{"norm": "rmsnorm", "norm_eps": 1e-06, "rope_base": 10000.0, "attn_scale": 0.125, "bias": "none", "tie_embeddings": true, "parallel_block": false, "lr": 0.00914, "lr_mult_qkv": 0.5}
Each number is 500 + 25 x the weight over its row's rms, rounded and kept within 0 to 999. Layers, rows and columns count from 0. Numbers have three digits each. The size before them is the row's rms in percent of the matrix's.

# layer 3 attention output, 576x576, rms 0.0414, rows 560-575, columns 192-383
099:434433462494503521492511492478529457540517530467545484482534470481499472472539522513527481504521492492513543467462517509454548478516514483451525484522504530503485488479507519471478473496559456497438498471486494507506510497483523457542474470539497572518497513568456472474502495531510520494486489527480486536522495520519515480458511509461486537492564536526473500463494524525520511461472492514536472546483496536509513499519500494488492469488465517516545485482492520502491512499501481472527520480522522487493549520543493526528532515496454487524513494565499485507523518503519448477
092:489433527540516457467467498544502484490476491541462543489513547545469499497452462514522463514501472446462525502503573511496506496489484505489506517501475449410489512512452498521532479475482482476535501502467497497529516493465509512489504470511502522484541581526506517533509521465469483530536519545472508485510493543485499508527496506518510474507532490530508508499513461461481513522515535482434527509542512472514517475476485499534474528499543491485527477491487503501487478524493531504508523467468467531538458504556507497517511494564524506530513491502486480501455522526488508468
103:494492480429525519525507451517506486524463534492498512483519456500495512468540518499476508475505518532483491502485488475495490531452485512468503504506499536458529479503519523507537422471491478531520496493520482518471527525538458498518479510508504502452485498498511483494495465483511465502487466563540472503479476514503521470493489466492512458537497483500510501459500518493498493527474489490512450501542537542502488488505511493507484468518497473524463500481476499496527525476540535540519480490513481453472517498504496475499485486515501489487506531447470491508530533485516457468
098:517573514505490545521532447537530453512469501473516519515488499446504520545472520495529494476511452470535440492474493515513512487445478482502508520533529521520474517452506494479499489496528491545497509487523515505483477519508492486495471515476530542490514523513484507472539459530497494502541501553522501479484508515505516530525487483513510486503519510531484522495478517482499499485518492513489490504476465486476512461495496507495494522550444514509496495480502495496502502520492489558488509480522508512523474478525501516449519472489508494524510476506483477509503514521517546438
100:466546490505496474487484510534512522523492478485479515520492518443477521524495503481530460485534507499496522460480482512565502513457490521498515504525439520523457511539429481493472478530475493502539512494485537526506507528488518539499466521487491513469466513509506503537491518489533487523507550530516501464513501473512496523493529504483511531504510477460511463508524481501483501507519453515443468458500502474510498556497519520554520498541456512505433485475553471463449493521478482503485508519509524492534451502473452507504494517536452471495482522520507532479499466566506529463
109:527498483494526520516513498502504516515529492541489488550516509542508503499506496469480485464535457515477512483513506507474501483491551523497466499462498509479506522488504551503479477471499506500518540501508524515490502513487518495509501546449476468474510509495515486530496491541450446500541513522506519529497520531489511478519506481515502530523483558512452514458523488542496475480498470508477568485482512526526532509501554491537517450503545501498490474482516511455514474466480523445573498493498522540540458525492475436457490510507552528499511523528473512499518532478521456516
094:497476479489489543536526489439436521475515492496536485496516481511516496511522497451468505483515479493505510528497465453475483522496526521468510455523481481538488528469527533492536517485505515480496520497460463485482517518496470470514467491529498503491529537500457480473521477476476468486481479523531505510511530472476495518459487480481508490486473522470510522525475510501521507494510527461493516480501561528444520489490481496452493505486553510498522476503477483526520498511544498506455491488519465508547518535530481506519506522507481459493501490521482483461464496524436447533
095:509503496508460543462509487482504443507489476503538503506479481490501502504471480489501513514489501466494498513463510529527543493487526526530542520490498488517511488520532499488488490506521523506526489539500499472476500530517484514480508545493506488503511476505475530493534467485503500522557493531482527483478504491540520516461493480496509520518517544489500521438493462456483532528489483518532510487508517512496493502495482513514495505507447539516506499451510456476507474547534545499484501515506495511479518519489531480480530492511488504520476461478523459492534483479471511469
103:487521462513473521493497525493544521566534500506544534503474521483499469553508520478522504543509494530492502521476543504454490517516520493479522494482480547477456501489477521487516517489501478478467469477489507503520508512466504516522497493535509473497461489492499489459513505451492476469515491511511523500491520492521520511502473435470448484460504497473520494455481557520549493462505545523492494493528479501468502551550498481488448487471528526433509463531483438505563456491483478483484496471475527483515478506529508515454529494533505522481470567579518486508568507512524467532
096:477514514534524556471469531500502499499526471501488496496473518517509518523501513511475493543504488536519489537538527491516461515480458565521483522477452534461485475545500451476496504525481563471494497503559523509500492521491466480531509512518527498464498486496503515500459520512452510500516443467504515507495536502523493486498515478491494519506554486471487507505516535478453492542446512519506526567560502468537442483518485495498465488450470472505530449508496523487543491459484465486514523462503473541500534536527464520519469503472524540513479505515464509522471547474516483529
103:506450499480535487477473455526538484459464552529495505507522500506523527531499551451485488487475479475503469533461496467478472540503475524524527455551485483468537519493531513496485446507483487528492514537499489511551472525502484510470487478502494556540451527489502549508525495517427516534509498523473494483503478521472451505518501523476456517514529521504493518526487516531496505468482470494513501492520482497490464527526497475521495496497525491515502492494492462498486517523511501501476476506507458528510537544468501425522493495529500523493465506457517530553531487532498491487
103:519533437516479465516465505498501538508525512530478540497510492513534436502490465528540493503499502541488544489470510502478472492524509458471515528512505476496501543493524480514465483432445489514491494496477450465475478523499489487491467500450549505465515530486529505506500474545518551477475486497505495530521479506536562526473492520480492528449528527494488496509435508527490495501478505494484510492503533489493512491533478544524493527527493498492526488502468507451500530492532482515499489541527496526474473481488513513501498498523533478461484513507534454480544518486487549470
097:511487449480497483491501546512492497485496486518493511500473503530496502493439470459459494459478527495499499501470538502515543505553506504471505468542520533437476532502482464501517527483526519533522492444497504480522517506480517523528494492485505534501466512460469469493487474532476497521497504546505493481459480482531505500527502516505519503524514503458485489488503493483539480514519529518494531500518503488498519503454515463510556554509514509513496521533490495503537445483491449516533523476492495516499487480513519507495457524450494443498466459495450521513520509526524511540
096:478530538496439517453496461476497525483527449483521513523487524566507464508485503493534457492537501485475481521539556521528443545495486518521533474488515520487494593448490524553549501498525544466501472509482511521476510476513474459494508488506543519477515480506505501529446487513487486507531518504526501494443506526500491475476488472507543480546469489490477446472438531522525491536529496475520524496513490487516507446483552456520476519548493520498541527473525493465529465474512505491540518504474485466500485485491505530551439512462504505470499487531497483520480513523515527492
101:478513505479512473497445470553468523504450496492490473503492592543506546520497528491443495538531513461526468532432522504485518509476481473534466503469454481506472505496528488492483483488474506481523487497504538510481450469506507498475457493501495497497518497489545495508500487502465477493529524476494513522483523513496527523510475521492508517504546503472496482503525493548487516545471529496512520425515499488460491495453495528496522519512509529510507560549496526533501486536489507528492522510476477507466459517548451524532473537504526491534513529524494565478483483518528465493
098:489492569511509476480514476467465498500516525536469476480527489473509476537519471464525490497506520484455499502493445471551487505536501517491493492527526481505470534488491499489474532530525488534522512506460446499496540527505492494512516510557507503461508478529565513503506467451511512492511481463487474512535484484478461506514493499497513502515515496468509452568514515492515480521498464505510523510479510509475512526514520511547462532487500505482518525481528470501515431473514565452504515471530525471518467511488480515531510534475508516566466516487499473473457494495490463477